{"norm": "rmsnorm", "init": "normal", "init_std_up": 0.0183, "lr": 0.000366, "decay_fraction": 0.683, "seq_len": 1024}
Each number is 500 + 40 x the weight over its row's rms, rounded and kept within 0 to 999. Layers, rows and columns count from 0. Numbers have three digits each. The size before them is the row's rms in percent of the matrix's.

# layer 2 MLP up, 3072x768, rms 0.0218, rows 2625-2769, columns 96-191
102:463439507574506455467552500526499477518560499477493410505522448491496494515527537460443503460460450454488503522450514454468498462491488523418523505416610481496525485463512535606477456511434518489465479488501524526518471471510509468520496525504534582536497468499437516498491477518527495481
102:519494475455517508463465519437546501475473464487482444488555491442427471501475499519519559470557453566477494523488568436441465480468479509495502420507563512571576484490485486505456541505505492519497575521541473506576540513548513468487442576530478483485524474560568530482494478512513509501
099:489528544474521459494485497463490497514507409488529491487540535473503442524480521479473402502480510427523527464495493504463474566477486524551532487407539462505514448458548518475474505469469501480534556507477534502572480529565492533525432477556503502462469496571526484552473525540545524529
096:473473454427479564561495561465503550475524539525503512501504423498453472494509466543541535466553498494528459481464545495505456466492490511473513559482508478533496569569404448463455565457509483439497507467540531461539455573523495489443506484500490541570587528556460443527436425495519533383
091:499528473458498512543517490552515581513506430526471452482419459575503540526490514522522482410475491431426471490524476484501476490451455488550560493408495481517514539450438578535541497582472507501506540561454488507493441488558533544501486492511434497457472484547507497546503476571490510480
098:449524486490503467510458515471520515536491458499572444478466467500486491515486550596474510463523502482466501576501451453448475510422482541480489532540533499467588528543500472465540502542478481471511522513469589474564459492512541493510479526480490411536473497466494509564474472518510508542
076:487477497540527492483524494512431498517508492517549513548493472525471511515479461474505510487502521415548477504456454560476513500488496503491546485524480485508455542480434452522517443443422442454451458483489498423553535470517490456511449498443520495494491561456536512533451543504506477441
103:475518516462481554518487471509493420541463490521529500502559518463642484580485490494477459467517454544504545429504495555516524446490476449490450475492526473524453495468503466495568418430514479468573483498517476447541502534465479520532513497492484486511555495533584526486528527561574523539
094:500456467503433492477487464515377534499458515515472472496531450527556416570527511517519435454504482551476480540439489504489491471503497510549508526469483485507527567543472506433504516509480558534509543469518528431442393531503532575587535576469451466562548487494430484468585519540563472459
107:504478536526483438541464485525450492487482460535548510474479525441529482602486576493555514461502461510501415463547467570381561467445469526506533554461494529460559507501464452493535529504567456503486476557460536526490509487513546564466542520553508512448497581511517512444485386442504553549
095:527543520450435485595457517449481524420494490451495553513514533459463447538553539475484530521502572550553464487451446504492569406494487512464565472527482542459487575478487366415511514447476508456411489451514510447474476465550499506489472486500556497554488544479510473536491551500485553446
100:479445412457512485527485504507472542484509498487587448498442545503551504492482491462490484450500451527557524478521460508487483479503466503485512549459612480487519533526509493506480495506512510553513521543505475553508506467498510501462508564461550485468515471444574466484562480504505536421
104:457527458470462504545513500480427499471521488569505470464531466522491481505493578492525471523514523453488532495513503478398439442473522483402506487487551505532581487455474492523429500426449540529545480519492488546543464445462517497439442519524543492505489502516574445484444564507479519524
108:495511478543490486525522503490477502489684486498513411534504480516518549509477459527493537504486481486509522430555487455486461516544447479522511502468504581516447505497438495485475549431465552554431538475597567449462560519509524505402533529480532489536438430467450506521539456525485555459
117:510474461479538520469511485465487482469491543509610480483507498458627531524479515493512498541531511477547502535500516521484547497560509420434500511427508503499532465548461475471517454510453498549450504528429547521476563572477491554499540536525503566463582498553491454497581524533515540460
091:499511527604509509512491540438553498464602459521484486540609477528577532485498493525502466460548496448458537454527524561418457499506506487527497512404541539490532509507443539500533527512516489499439489491475537465413511538541552538490492509451454525452464567498480465425551492519519486525
098:513610578469522549522393509532527493507524485478484493414485494502518459473468416476505523514569490548541490518496491586540489482598454575515535536473533523537489483502519559502466516484417565465483498508618446510535580508551479482510544484469468492429445540599462461475546521453525554533
097:486534515552452505534452555546436571575535488530416395407496463513537466557503556507571503497503473602499483553535462485472480438543485462466503591497454559423517528485486491497516465527500482545536510490530560520486501544632419559496611502507435508437475524485454467434583409517487517474
100:467506392540496535478517527443549524475533394462509458438514484429516556498402558452408484517555545445501582451509430542456453531542514500497509536558473495550510509501391501521480510445485536532522537464445495459596547566528474487508520539556459477428464491526495448461585461522541536497
100:583460517482478447504468495533517598509449543469433453571453452475575521566456494456546470459456566497534460502498505592417459523524478444509512532450513476533482540507507488559522438520503483512404544510483585515581496479547495540524500479502519470516506463485469416468496512514512463506
114:434483430513464505480515628501575522529533496592465488443546531487507483518524511486445501523563483539433487505529456478508445532407438484512529468537459469520431564469444548509466512460447517465512421472471495536485504472553495471506483579490510568534531536503502492447504445536507525542
109:514545481474482561531494472489511536527495462579475496492550465540469509545456490560505438514504463544544516410511467485494446422483478529466541524476603529540523611484461488503557546463537523542534565513500488517576476541502506518463524477472435531491482506534544416451535446556529568474
096:479523437556516439599492487462463494504471537535440578562503494515528534613543571540502471473573498493485539540522515537494503512478526514463549516514475516516515533498450514490422499485521488551495490544469611500519451502521547553465500511502416460497495510507525446502416469528491519479
101:496473461502485495480422492496440550540517466493460521487531470472502514514453523497484478489481437535491588471586530545509577534589458463535544509484482511458497530510439454425514522473500503571460501441509479498570519481560503532443494488489486484523473520496422436502486487510528543516
092:456560512432482459483534505525390484498582524508487442523501459496443514482498463496514477522547496469536451520508404451523466479393471506457522550459525451522573524521478417470495500521387473519473517507519484424585463480496444490471461497487474449569558487515530488509488540498435491500
105:520400504497518517579515537466501602511479542472517497569491451507487453479507563530558474425515492513556546466521509568430522547507531563437503562505563570429538516406527551451441544448485433442473587514518481504466537504484503589402482508493472553553534473514507475439479493539508507443
090:522465409545412487504520538551466455533489512522474538505516503467572482587525547501565467516477492517485505540551542541486510502490420528519501483491467574602485518519493531519448494461495454490522430513492567437514424454561557570483516553519500471511537491492530475535484509480529468532
102:535542454597529494469498528471542490453474436518496465495534462491454508491513508461464407486537530516579494469464496535456512489497495524488493554423525541517540496580451515528549523467539503513477565510514462598547492467549453530553445475535503583518488469458474458493544505459512552503
100:498481501542423528508504482469547483549451522469476520514445501483504500508537478540505505446458517488542578584482518491489457486520502425510528532444539584512482521528523542520511496446464548553483544467480529508481471526488508445508502508500483478501499574514565418454539473583555482485
100:536470470523533466521503491486481556509479448536552491543476473470471525499536570536489514515516470493453518452491466536528487496477502507475472478440553494538534513466503555547499478439509410501528570476487506520537510474456450435426564559480523534545408510554535437480485509462509488442
098:534462490490484492460495479538505525531462475501513434514482522498511549503432480503442492478524416539482540471516490586455431498512490448511480461518489500517503507463516494543527475544528540577370556519473471538540505482469433534467485509579484517399504459560562477501499512497527506520
092:510533511488473531533403479491516492478465486462502471509505465457445486516490491545479375450425511545481530422484505534427485498540409462497518523471538532501543507520425485472495550528539499544484566515528451528569468440515600556464533479528556528464460530432500453500480504476555476522
097:463537506506454482478560466535534571479530488451536483523516530502443551498490517473418512447520393520467486524512495454523456496544410540537524579527482458533492484525490612494504518416475512520529463485471517467460479446477548513479442540504496437478510462476428544487518479530514476544
093:560426536492534552485509536622468437528505449496519510486506408462528556507483489548439455517504496442544524472542501475466512537543489509495518521443537506454509503526497413495535498512493507535485539473501482498544448491480457521551573495495534478509458565486506516441467495475504531541
110:538516446480550497535497511508512511528539438545514541458575553470536523522483477455438424511473458438548522460530501469443515476550529587484537511486545478510542533489449436527526483429547496516508526473530510499503489514497418508491481565493511456513473514532502507490489497544538481493
097:487482477480484499527481526501495432500577505468407493434580525479474524492489477458554489482458469488495522548455466562457526490535478486461531487450452476505546492444476497459520473441595449513546498542569458441499511577469491495452455484467469522569510624519530529412495513515480517479
114:521568526503502484561535502481498477509571488521464440399502486482544520494462557420437513510511556494612568525525450543500450366486515492520466546541497555478537489516470481550503497440387479576498472439494528420495492541441458489443438488507519451475597497516587475503600543495550515526
097:526541432521483522501561517524578459577504461454478520533543442523525522497530451507485421493557516454541477440445458504496552478499509447484526457506501495480489520508513531510478500470547482458482611505566498490512467468517501515446480535534530555475465435484559480513469504440463528429
080:511505473440471563517558486522437442491502495536464486487583490497497420441473474522471508474422584510540532518482479542487484513509465507468491535485585473552556529499445375488541432504479487500548517547567478502589503524478485492538490544457520412504469439546542473455439481448570547489
103:451561539434495549486470462497540448520596473479559528504499481468631491468526496496498449505509524508468500500565530488502512462446527465458526482549524480521516505488437532489530500411486540497524531432458508443498451507489564488430503479566554490607460506498515547532584482481516484465
113:474523455585519457641494469491526544540434451466573477507453520515541553538557551531469501427517505504552487516495496562490496515461507498481519511512462502504497499461520441515538470495509580474502496512487542447505410480459583464459495567509473532447469579502519452463461505540517574411
098:458504525513497501558461514435503501499523432545444491411408494466486459508557445518456437429510464551500458621451467497460444460482459535512545473545549490515498476495432473503448510495463539512496449499485524531476427457622521534464494593440522554546589555436569508525520504535544558563
090:525534503432491525585580526501540509506495438469467533558566457516491482474482511570438524482496414541504537500485482474526483499563448414519554457523565520541442529509470467503485548451458481463539503419542468446568514500506486517524542536424460534578547462503449474547530536511505532473
114:515530462521468530480523528475525423515462448503534478466538481437505507520534488454463483529477489475471492484496497493454524484509446502511512486451487566549473543485481491506466482476492478529453484493473483409452448551444529510451477422534557456494475580520605503490427471542553521534
104:499449439528554402541583550595513494536468491438538527503483527472549542547463516483543476526511480530507467496508479514526491506492506536466499502451485458466478514512422587545514544425490512579483457548520517516447503548464557556514452510507544539441538501531542531539445453483515469550
099:496487491492530506474476473493509472489533472533491452532555518516505542571467437536512497512534586516501498522509514584475576530495481532475472603529522517466434552476526467431499454571602439518474517479517624480473445485426569559458512553467482561484444516481533479494460483509510526486
081:547521473431436591538548479434379518501455447465498501413552481468551449441478445478508503482507531438571483481478480470482545475431450497435564445540502536438537595519519425557467537556462565482470488509474523379536514539499437562428441451496484513573519465510517496528488472501566489469
103:521501517480533496491483520416520489477465418440541436491596501487485495479459499499513524527536453481539459568551514429472513491439470461450517496445492564510537486563488438508445512448523512540469547503560455566577582573520526545506551526515537491497568468518540457545528509463522468554
095:495553493465457462549508523488509482495464497528555530458543489478463515455520530549534500465479559494437569442435456466480469568530473486470562496534562547488494499434536443551550489496514511501558506490504501479530541563485486536489439480491492500586448426510573453465542496519531447469
099:541489483487417471445600558503425507539483453461548494541498523465454506486444492546451571514525494453494494478463468482457493528452474443531470472557578541457500529447570510527437495516550503482550533463441435513556448460442531491456523491506525492534527485490544497483498468467509498498
096:485468523509512499437462520433479484438511502539574472481475508503556536506567474469456507455469541541491573519508477561454487510463502504449460559512520516491671497482501426594494470512511499454517452516506534527420456387488470470498496491539500553502434596501487415418459487504484510484
097:536430474515524540486493472427552546498497529516531484527518501443540482494505531506535419427480501526535506520479479465446432458493451481485529584509571535494525443544408508543456518508471532460459476494456520540461411507555583540503490522498397550444533491461511491441519517529511512528
097:505504481468469503468545582486521474614542551657464519559451511509507545478503436600491486456581498463467555491569515539526564508567466451523509452508484542507467532457533500569492514467450495494377525453449545536446491460465521468466439479506483499505506448510582497504489470499497458563
090:423523488551450451476464496506459466476505515498466485547469509459518525552553476471535472480500458458531468520470523531451464505531500476462548524480513522468505528397586515526431529480513421498508448499484503474484522494490537511490462575543534483459459464490461460463438520487493505519
106:550516499545444473480525484505494516516500482548519445465501470469463551530508559440533533492540516495440561394467446522492533447501490485453497572470490503531516480511545557486517476395471522517412483546494506505513603546485557495419510544541524462562485522501503480495487455494474497512
092:521594529436521446539527555462538509505429480482530495529512590503527499452483482461465493485507568493501482501568439532516504461532504481442535445562471543477485526575554508574545528610468492493471519507455568498481500533517507471433465476498453498536462529516477490509443458546535455549
100:509499551535462542502511509508545493449452503548519408492487524547554534503509528597470460442535452574504561475445488566503484490521500499463525503432519559516437520444580531614519415467507486384457500480475475559592539609442562538504564541495506498568496480521584489570530476453580508491
092:420494525516523510446555555495561441485513489516430482495605492523472479465508444465472472520463528466514544517538468556489497488571514478572526549450534463460528525484534482553488523513553530531419502476551469426475489442499540537458401496517495500453519468509437474379515490503492517544
093:484484436515466543459476501479440545465513513499600510557507479481485430552462504499472510462576518482635478534589456504496552423487491459465520467498459520483535562496502444515448535444469505513534476486468488452529526523527488521489498556483543505510516562441587459481523484443508508488
095:533506530518462488448544474546480532570514407508518484409518481521530525566520503447469576474463460464517496494491511497449559483447476467460535504578469515593473541546511531499512550450462522454450452484454463459443495507491587529480578503484499497502503585641512492479490488450568473482
086:504536488431480469452475548465472487515466528568536495504486502483501484529533467504561522500449509493532446543471515517502454500432486503502502462423515525539556546532446556467500495432490503546510510448504506481464491566496484531513461562499489523482531579506465445471476456494470511461
095:408457506468501487484475526562461501514437445522479477538434479498621526562436546534549446538494487404493481569507518556422488446525513480489545485446537484551437537501428595444493467511567492553449456466501518466464461528516519561525465553530436481500537497530497461512470571520483509431
100:515447430460474510463595465530522619516532485442639490464426486561514454524455497551521513475547521405546520529442513538492459495497449529467562506491501486550490512538450506512520494417509484516425505455498502529490571531528507546497477537478500493533502478459504531514533451402527519532
108:465563525484431424470513480477506524490532474638510514526514523471550484519533480529528475528511534424594451500527505518495513437506478458409606438522551555521479612428432552551489563450473491437542488535498524478531448529427553458464442489506502523543448499522528495550487503531539514503
103:470552474520516545541455483470517468508430506471507446503473566488557481614501479476516503477554551566569476514509480587430456418533459505498559524465533539473496542544557468513522407484484502568412504445513543493547504450510511559524491500489512521512600533513467495471489462415545516492
117:517506509498520460511448517479483467451469459461486463466501470485470512542447471436440447504526454555491475490539474506451560489471473555490562492542508544540507521539495463500473489515506515535465566481564480535505564494497512532438465598546485514567492513593523488517534487487552511449
117:521411414600453463462555501515475449536542501541518510465537516460510567493530607478441524421468482476517573471485536507452497444461455502549487464526456492490433506518468481539446468496502474493435477492452491470449441533489485500460501506575477455506451504471587473503575514498470547477
086:515441472469573499569496496525579559513486547494501496518528465535534452552505482575556474526537522473503459463494493520503524502516458507504527458514538528594584559489476556560506544487564469499592474541546507493439477499449556584504486516455518550512509471507461479525509455551523527459
116:513484409460446582471493476443507481427455519537549423525516473498498543521508559508465536403521548487511543477477460514486494431539481508520508512574452471555439575530482475467429439497491474497484481533498460495496527499562560533463474516493419512573567453552463496512480528447494499508
088:505620479527517578472464538476474513509506471526501512496567475536505491527432473473502435532557495612482526458528542495520417523517479497468502508546500511561459534505433448501427505446498450488536567459482486498507483469488580526452502497515530479550584501480514443541497524568490476564
113:561447476472464500497441548501488501486534498472516506471539568514483541504523505516451526479448498515499491463543520472448555528475452479469523522589443542482471482488495476445440485470488496515498529418523497516470542474472428516528502482463536462476513554580495461535507490457500504416
094:457505471475492514419545515471504499523538448480502627501549466459502462529518520413480532477451479457503511498493489472470506522534493407503488493501499502492433503467432460535516518548516470582505505520494471453523474428500510489486462496441511500570472501527488477541457531515503529492
098:454535503507472508482451471487515485574557508536526410560409522451483558526430535507462412472511504525493542505482533558469437517495440531533471525474516465530448519520447534552469457482426486517501502519467513534549475468479555526504553500513410542500541500540465466492529487490516526525
105:478473536487526552600503513526501474513502536499443476555594485488491479595417599507482491493460521481541502485457461493479513446465509539476477556607519519481514579517408478524529452497487431527443499540498517459508498467570602516511512534469538475515533499489465485473407477399539557538
088:424502495468545511512524511485380538516484537535464472435526465538509507492546493481455466493494565462497501568469432504506491475483495492546543486434529507499553558405415503552422476482524505506558464570564487506517450516525476471511529455449514505544555518549496500530478554538505497478
097:417442550530493510439562488482474542541536475559478517464508509510543535465517553515463490418526487476503543467483447474461496489436509537509464484498440520521575560566503537543461499476477550516511503499471511542459521534450495500517458562487500554515496523541484500444420468490585491484
094:482491544458526460448450464494518474503509519593519501464505504516530463496528479509433493487453533438471473518501498510537555558484470490442482564471511507423488499483566476490464495546539479471485472547570488460458501496531544588536502480500515654509435490435505507504477441530473484538
104:495484508554434570557487487508481548541496496544559517522487470503579489617427525567528501517537486527497533511438492516508535529545491502514514521452529503529447509467522431492504511496527500437476510494583524413573461525575454552514492521499408537504507544446539469530583504485515524477
097:536563497452503463529625526505538449543441561528588495463519472405510506511556545473522550522511541459479493506499498487456487521549465522511486456508461529485522498525549491529502477560492511468474490604495553492528543448454467553486435522504382589452492457470493481458502496573531513483
107:480406535529521521451487520556539476578478485545489394533448513442504516539463518526464397483451441509489506521517481479500439534518490490493537529515513444570428490518514452549483520524534507489515487533498560538462519585456544444490453478510503544496457463512437498463552502506520494475
109:451463517476521448551497520507451463458500528473475534483449542534478548492513485465532566494544508479564486479536453490485486517473470518498507497498461487428462518519487519467475463495399448519447538497558431453488477531502512484480524491522478548395550509492527471411540524516521469443
107:449461490491536444527574512497508446446425570528455543522635510490469468501509567417507509500412455523531456498519437501452533484484499512457460468601452468459505511484443516455480521448551494507486470468543442440529542538452484546478459514498509502499491553553552509497448493536519531471
116:507525428492583485504528481465492473475528491501508497544499490419437522465507611460461485455541520500432464500453492435500518377451512553461581504525552457539520501566576423539564514482456496542513593461535520512442518501470492477461482535522581566512463459554504514472505536447543557434
109:417551386480499466511472467523476527420544469463470501540477478486420465457522517466523454481555508453557476545506521462473505466448511517531474482580462538569470540500521435471504481471460486523465605462431453488524460512490529527451506477537513513500480593553475420496505559571475533499
102:507544409443495479614539536468528558531434477487527503530434475501549474525550510492583572451504480440558510510489485544467500516514477540433496536572551525527527547491517539553487451458525469497478496500533583513533518407553499506502511522517565493498502633495459502535398461544529564477
107:459470526539516576572553517489550490524568491536439460464490479533494549588504583477530488518592483541437513522505487509428485515463453503511519493503465562463496518505480583503480554460439558515521497426514518515499512535541543497454430555501561499518603450515512543529428470504521513543
093:534501478489460505561481478495477506537482487472508550462537490457543497613493557433531483492496552489604488492538451583546509432478478527500560532549444585512420649465465466439498522508492541500516491530468506421553498521500469533518527487514496500467485488457458486542537517585550530522
099:499481544445396449522563500462466455525432530531577514403553525495464506455500535524560467504450503484498465476579484485491515456497448504543517514467519458563495495466517422465422521441492516502449527535516521476468552550550576540452506456548428489459457539519482481438519497509495563506
100:452552500579533492535440545436515485558442428513559442532530526479498533500546480443456512550582470511520512520543457502454589476555495460445458515520491522442484551554400478500448517515529489482527558505570546548495480507529496522472478542471447451467503510562469506479480548496537598534
101:521433482524530533492530537454492529515466430432485454503506481450497510445521563510454514509561593475495539437470527474540536479498537543498498488457430457460541492449583512550537502506534505552481532500486525489514494502509484545503461470572528482512470498575505444488593452477484481527
093:517474395513585485486475562503424629520456524493443477514462500515507538451531473509510531509425503404490524516493460530478461521535485421446468589542493513568471512469541460478467467544549560559525475572506474510496496423465492545508469498516430479526533463500541431443474531498489549477
110:476466461477525461506467522489524571464477477497556449507510495512507547546498581573447509480552546490485455451506417489471487491499496487429551472565515549540447516470522497505484534488534490446513493516531494526533521483482516551493500560459495515459551636509505484494472481487585506516
110:549496467544505485405505524490504516495519511566501529475506514497486523537471520572515488468468589495430541527528542479468482463613492469557503540446558509470470506494502426498468495448511527536475494531544434488517438449568594541533455507470435480503525526457419444507486517511529545453
098:509511519496471481513546525491434602544505399568504556485462523423516558527513478506533516471498449537483519470526485499509523439527475500569519492559505512516499497492532532479478527428466446510553515563529593481545452470500537545446461477476528614479492462503497463548533468455478466499
105:531468517503519556505512488445526575493491415537475464438506506475501484441400467592468498491450602521565592545437413548460538463531437461475482576445498513489481507547469538572421491477424491407569512452515569531457496488492509536502539528484425473454514489444460541538559555395488531518
083:437538482509491501430538533555534544556478489524520472529483467475440492528504532536552458531468571477454496509448482494518472499471501513453544502571495510494420511510501472503507457459461505466568477438415522522460462451507573498453448582518548470511581504434560468485493495431610463411
088:506495470479522523452498445466521489490444389497576460479480471473437455498493495557486419532463502491498545450542564461484442545450537488542448506469542482498478533548445542525551512466585488495510486444527507493505523495521498594515502520520460435522507504490457529385518544582496467430
094:527469524508509516474442484507577522529517500552528457509539501511469560453468453560548403486551539490496510450460490497534486421516514487456520540476521512603528520455434499446522501459446453561552499490481519457485560456499503436473429473562535531540574543512499514496487473511534490457
099:400453463570534548479506492468455519530547501547538564489466517489466503494513506511559454468532548469531481548461529504410509526590515541394495488491516559567497494460493548543455526467524486471538499585499480514491416544545520482476517518450543546475473494540501484594453494505510493472
101:494544471506501469557517508492519491515527408587507579501524510499501502565522622480462488493459487512466436503506494491454548491610471465491488463485512515489478471487522435512533501566514512502523488500459491480517492439555532513489484536451528508506469559478567483437445426523533546496
100:498531433467531499476544568488535461513512494510463441555547459529524524555487555537547392389463523560478523472527445499498489514550450496528502475460484470542477526481467453610527505547519453578509500513528517480500509528488515489471453531446449562530477468493514428460475488503594484440
127:500435502473545533510445481500462617517444461494454514427441476517504502484422469514516523413533544525498530483489485532474489475582477511501500589506502489529589527513476517563444492525472496472432608521538548475540521555539463471481522455514520575435547521506493455486532505552520581510
098:509467483480506536571451559472513547524499507466522426452489473540458511456435529545493531475550507489477452507534505498463568490516436430509495472518467625427486529489534468557517503472491532448447459564503554544581571453560520440455500517492490533439468485531546438455545500509520485483
112:476462502465429552459456501476427492499450529479494475517479465463477526490414468500484509464480548498505549507455477532484518416540535427443534497462484535484479548474432530506544486485493478483486527476488484461461484460468558537471484529526499564509457517539417485471541556461506509541
094:446503488549450541424478484492453479468523524485435471486510496498538536514469481512498483510476461523584594502477498489523538448514422449519548532435469521511510476501530533480562485494505515526471543502515521460532510519522509519481531478498531466475532454506487507461487474506501525478
105:514473524559483537530522456481474483548451483559470473502515461525560529563429553589560448477582470495531460476530485563521541533461463472557462508499462490486380546509504442454491464478447438447543497442506521515590485492535502541472481500494442489499471533502533457472471535466513543461
106:486526397507485448524565467596513486543513524559489479536502505476549497537471497432499496450433493492542523486444461484488493503577518572504451541446526513481517482535490463563507537525502511459499514561530494470516492488459496557515498528486440477518512551475473514524566456532506548491
097:527492502414455495561468524488562465474497482539478545498480510475454495468533480465437503434472527463557492556553489560465510515485447418436534534465529502452450489504473493522439488501418490531422587471461498459504518523473459487493500549484496460445577485512573480468519550488530525530
101:449503535396527546543507515486537477473437423477565475505510474457572525505512557521449465500581430556516474506508492516482586429459448512509580517561482518502490501460526535466425544393458472423503484512516556522469486513459537525499480502463483514535536538547487500522473540492518483515
096:484368435505562455460484497469491498488580503532517419522561435485502464490487445479456525479530428469560506478476477486534439435460487541561553483517541499500442514470563550555450565544452541516484486507586512498563563571519481474521548566484536488479508490454498485475447532426480534460
097:512524470490424473468556543456472516496554468557549477478463519421497575497469492442476490528525498473510515494514404553517470396532452509472500492558510495440469572529517440565479526467491493524459523491511477435563535494517487447476504525472486473499485508500521499495446484561493523542
083:480523503392499535458535469423454527588471463454530469523445554448554500475500533526469479548540550424538513480479491557522526414482508517506553436570450481532455568450518462481519474517402489418442435497471464434508421528497494579509488551563491499492495500496523533571446460534517519530
121:528472479539539566495490517470559457538485512449443490423490472543569505502480508455427519449550517532471535453485558532443526435571467553519563499452484544595523497418517532565467476450537514458532564513552508468445495499470552509467532464481424567498487585510515477419544527546504531528
095:393473503446532494498479518489620533500505486511560527468493497438515559432568508557489455471462430433479513482543472536455499468535446509488473498501575507540551515569470527481513514479518535490515549500516502568470557500559453446558547473487489537513527579497415487480577477546550468546
105:505485417496518470530491522554535534535488489463453495463547526441486479492444491447518455518548464518551472481486445469492456411431489469583478471456453417521496507508487568506574528478462505461500471547502526445608591544506513550466510482525440528566490464464471489546489542504499494514
106:520472417524429466509520530586389494498432453513486526555549518471506486607477550488558445490530536451458452511527420538494504481471448487474531496481508522467454512433501554535489465474506489571510499503439511447505579464566481467471481541501421612511514513423537524447527491578532491475
095:478494454448523555535562480570587574540507495423550448627498515471491443482444489504541506495471510426470435485509449517482512471468478534456473457426509527483544559499452517489521492475412457534498466510442530478505473457466519573482497533426500489504522429541407510575478460530526484448
093:552573453401472441564507563354452539485541498558532450532594427517448490494523534489528487495495460487491516536525412496502481524593501485553503475493520457459538488536476434577503501527517530466529463559477556565478449496543534553502501486498382457483532501557540487583544453468515481521
105:428457507558544530505547492513451509578491456527598517517543506497529498494514552475514518460419579476509408430432489527535530463517514547460543512457469586468492638457464470534603491510489533494518507462498509525471517523539524566426512504487488546467477546484478449452559521469452461542
099:475462550552529554457488534516531466498447459488474511471535457508503535552543521493486441425376487495450501456491477612450465473539436544421505587476479533504461510514419508543543486580504542584444509524520510461517496479524590547543478499524494454464449510521528480434501514480522476494
106:472477467493504442537535522489503514510473511525478510499503454424517519512499546496432494525524508526519446505477455489455533471512444514547499535504523494524516531520513426562502516524531480541446589464529541497501443511457500539525483561455441525506534457576532507456449443443524568477
099:453492539477467603511473465489499493591435493558469524475443508457490439495399517526541436522512623470534508438441496492528509481463513510491558461517493516627506511534448479514528459507427439451546539556496495495549512499502496529520508520492482469523510457541563480549544480469499512462
098:499501435509474549505535472445520537540499499455551442493514506469520562490459442534484517485510517531514515528458530564489537527537510541476489552524511502565538530436541470508451465482514516467565518513494571525494514441508472609511428567456483441505516493505454504522516482443513504536
103:535497483479449437457504540612535568540462494490479467515482535497430579506460453493454498491557526547452542457508430538514577470480460498535496488549531562522492507521492478556508496509535502527510533511525496487538505428402475529520534543487430513514460527469495520354533464436501585482
100:503461548474427505556490523507551572526548503507456481404574472469458504515551522506521453469513470498450532475521494523453433417540481490520554506464513430479492545461504530549484486462533518450518508530482515482495504513431538474443527519539481523462502498518454430508554473506544527451
104:510517495528473464482493504533461463477427539445490507443484508513517489549415472564405493482511469534518515528452489506495475477460504483558514495499524449463575521484488399451461487501520530488506466472510546487566451454502479488528541500475534507508406468514539519493479524516549529532
091:534426468558471547474545562539439473449466448484503444446540437483504501539517523521526527468487506460490480533513470613466547435500420510512500512456479536547475522555431504477505527539520550519431484462544474412424450538516535476486532543555479466498477423494496485591437475478519499464
095:496469456551533527460522567475453530525474469526516398498451480478545505551497457464502493413490524584500489500469478548506504480512485516481478440481511449525529523514520493534471508499551517480534510551471490533468482478497443474443460535512508475441503491495605423495505455485464495538
119:483465491536529506523538505487567530540469452506483517483520448478571441551479449492556503504496593593518521489443505492447507524520469485447484578521525497471534575507435493418472515458474534528534579510560536538532485530515572513502508524532548521435466500475550432507478521451491526557
100:481547467462505563495537513479552508459531458428414435521474469531436517529472556405541467488526494495590494478515460513486462456498499541525545512505496611496559516502501544466540457494469487541533533481525523466551572529551581546508475536423492502427484450518511457493566524555540524497
091:502557492437520453467470509469520486543522457539495474496508471504438509470455433536510504505564520533489531531468504486501554491519449420517541479491523495540522513417554451521464513563465491570459527512512529508486546485472495532528497519463526489459442450508507464551543450490504513526
107:452448436494467487496479528567571466517502467442512509463506541515519563445454510448465461446578507544449457521491488544515514452488468506528523477461463571487489492518453591430458499475519496457469546509501535439504491414452515475494521509492489549440439501553513459455511541543473520532
100:549545469466497555427495499473538534526494474538547481483522472511499475497465500534534521492458463543493525466470554478430493439533463599532544494557511485483496554515509514496521524501557534510477499431519477507517494567529577528484459566444550505501457495624496469423455456500537492427
106:482504442446504501500521485536518447506419466453495515521507496508487495520559518444493465510525516496545440575502509476475525476465510444472504564537493527519550558545562493455471498502510474505485490464463468492506426502585515506515417492513501587457475550512539538504419499486499523539
104:471510464494507490488598571557541530570481467492485553495494494489595531535504555464478456508546432468438479547425529514507468484489462505563519463531528447461481489428490490576586539514525519538472484451510573543463486417504532531489491549480497512488501515519488475527501487459523494490
100:446513422516513423467490496637536562460497524481519461491478480497417519493435521462484517502535438519493542509528522543462491502570501468540509571459529532612581545470502459521475500530509493510468506500481492515502524505516453565473511523518483516541472454500503432424516459459491545522
098:455471519502535425492466460594459623449562536557528496458541471554545543505484507502420502488509516538460483500464425483489455453442486591595497535483446538573533518433450479511515459481417529518556501474521470519540542487429508510463528488547448557536539469540534481457533506503472483497
096:481526505506517533433482481522531518549534518564526383540578522470541550444506566554484505512517592513457510507512500501491452513486494514498483534507520514459490503515483566564514486488516479492496508443492513539463475506519544466474432509490450478625535528512456482527538349452494520487
085:465519509507496579511448564513530546531555511474463427476491491467491480477531471542563496484470495469507511497449436536513516555594495574538552506465496480561553506408481470467455473485519479499530494551463489483545502494526482520439513488494496538509486537520512475454520491549562497456
100:439509462451534481497559505462468441507493548549530502555457534488587506516372461393493439541609456536488523476533515535486543479478430495529450541533535493508527529563523498510531528496523468530460509561521505443533551519487528505438478481561515603483438512449558435501511519489547520464
102:541460465486515493458485470496449503602448473483443489519441484550490596534435486540477475460568564468487496518489566442484519536582519491478531506596548511562519501467524517468630480406535478522520497466459501516489507441481545582485404538463585506480549532534514498507506513568467553508
080:469588501540482490496552497509482432553431482530489470398514526519523490528489470458502479551498570524568465484516490495481521421481499545497524491470520444540470553443527426483487510510454503476491575431527533465552434492573480530489527472569562469516489525484484491478473517461568482500
099:442549479505499546532517591525488526498504529578427454464520496536466514438490524485506566493503532442486527506502465453516483532460422545531505507501504518520397516459493514419493548460499453523490512445490492480488482452536570506473521528506466504585471527528495477512447501459522513562
109:502544454430487570501473515515463509424487471523569510532449514473542416505528463467518426501573533494487508479515488486482536477486510552494559488563547494499527515491511439466456511489448551558459504440531425498585484519500555510476490548510509522513566564491606459463435511500531490497
104:426554442549503496541479559494444593501501491532564482463484548483483592530471477457561552508536494466477614508510491504496558426508470529510538568495498510451496513492541512556466489533506496444468501525490424474589447573460511519482596556583504508510504578560540458458537441434535553478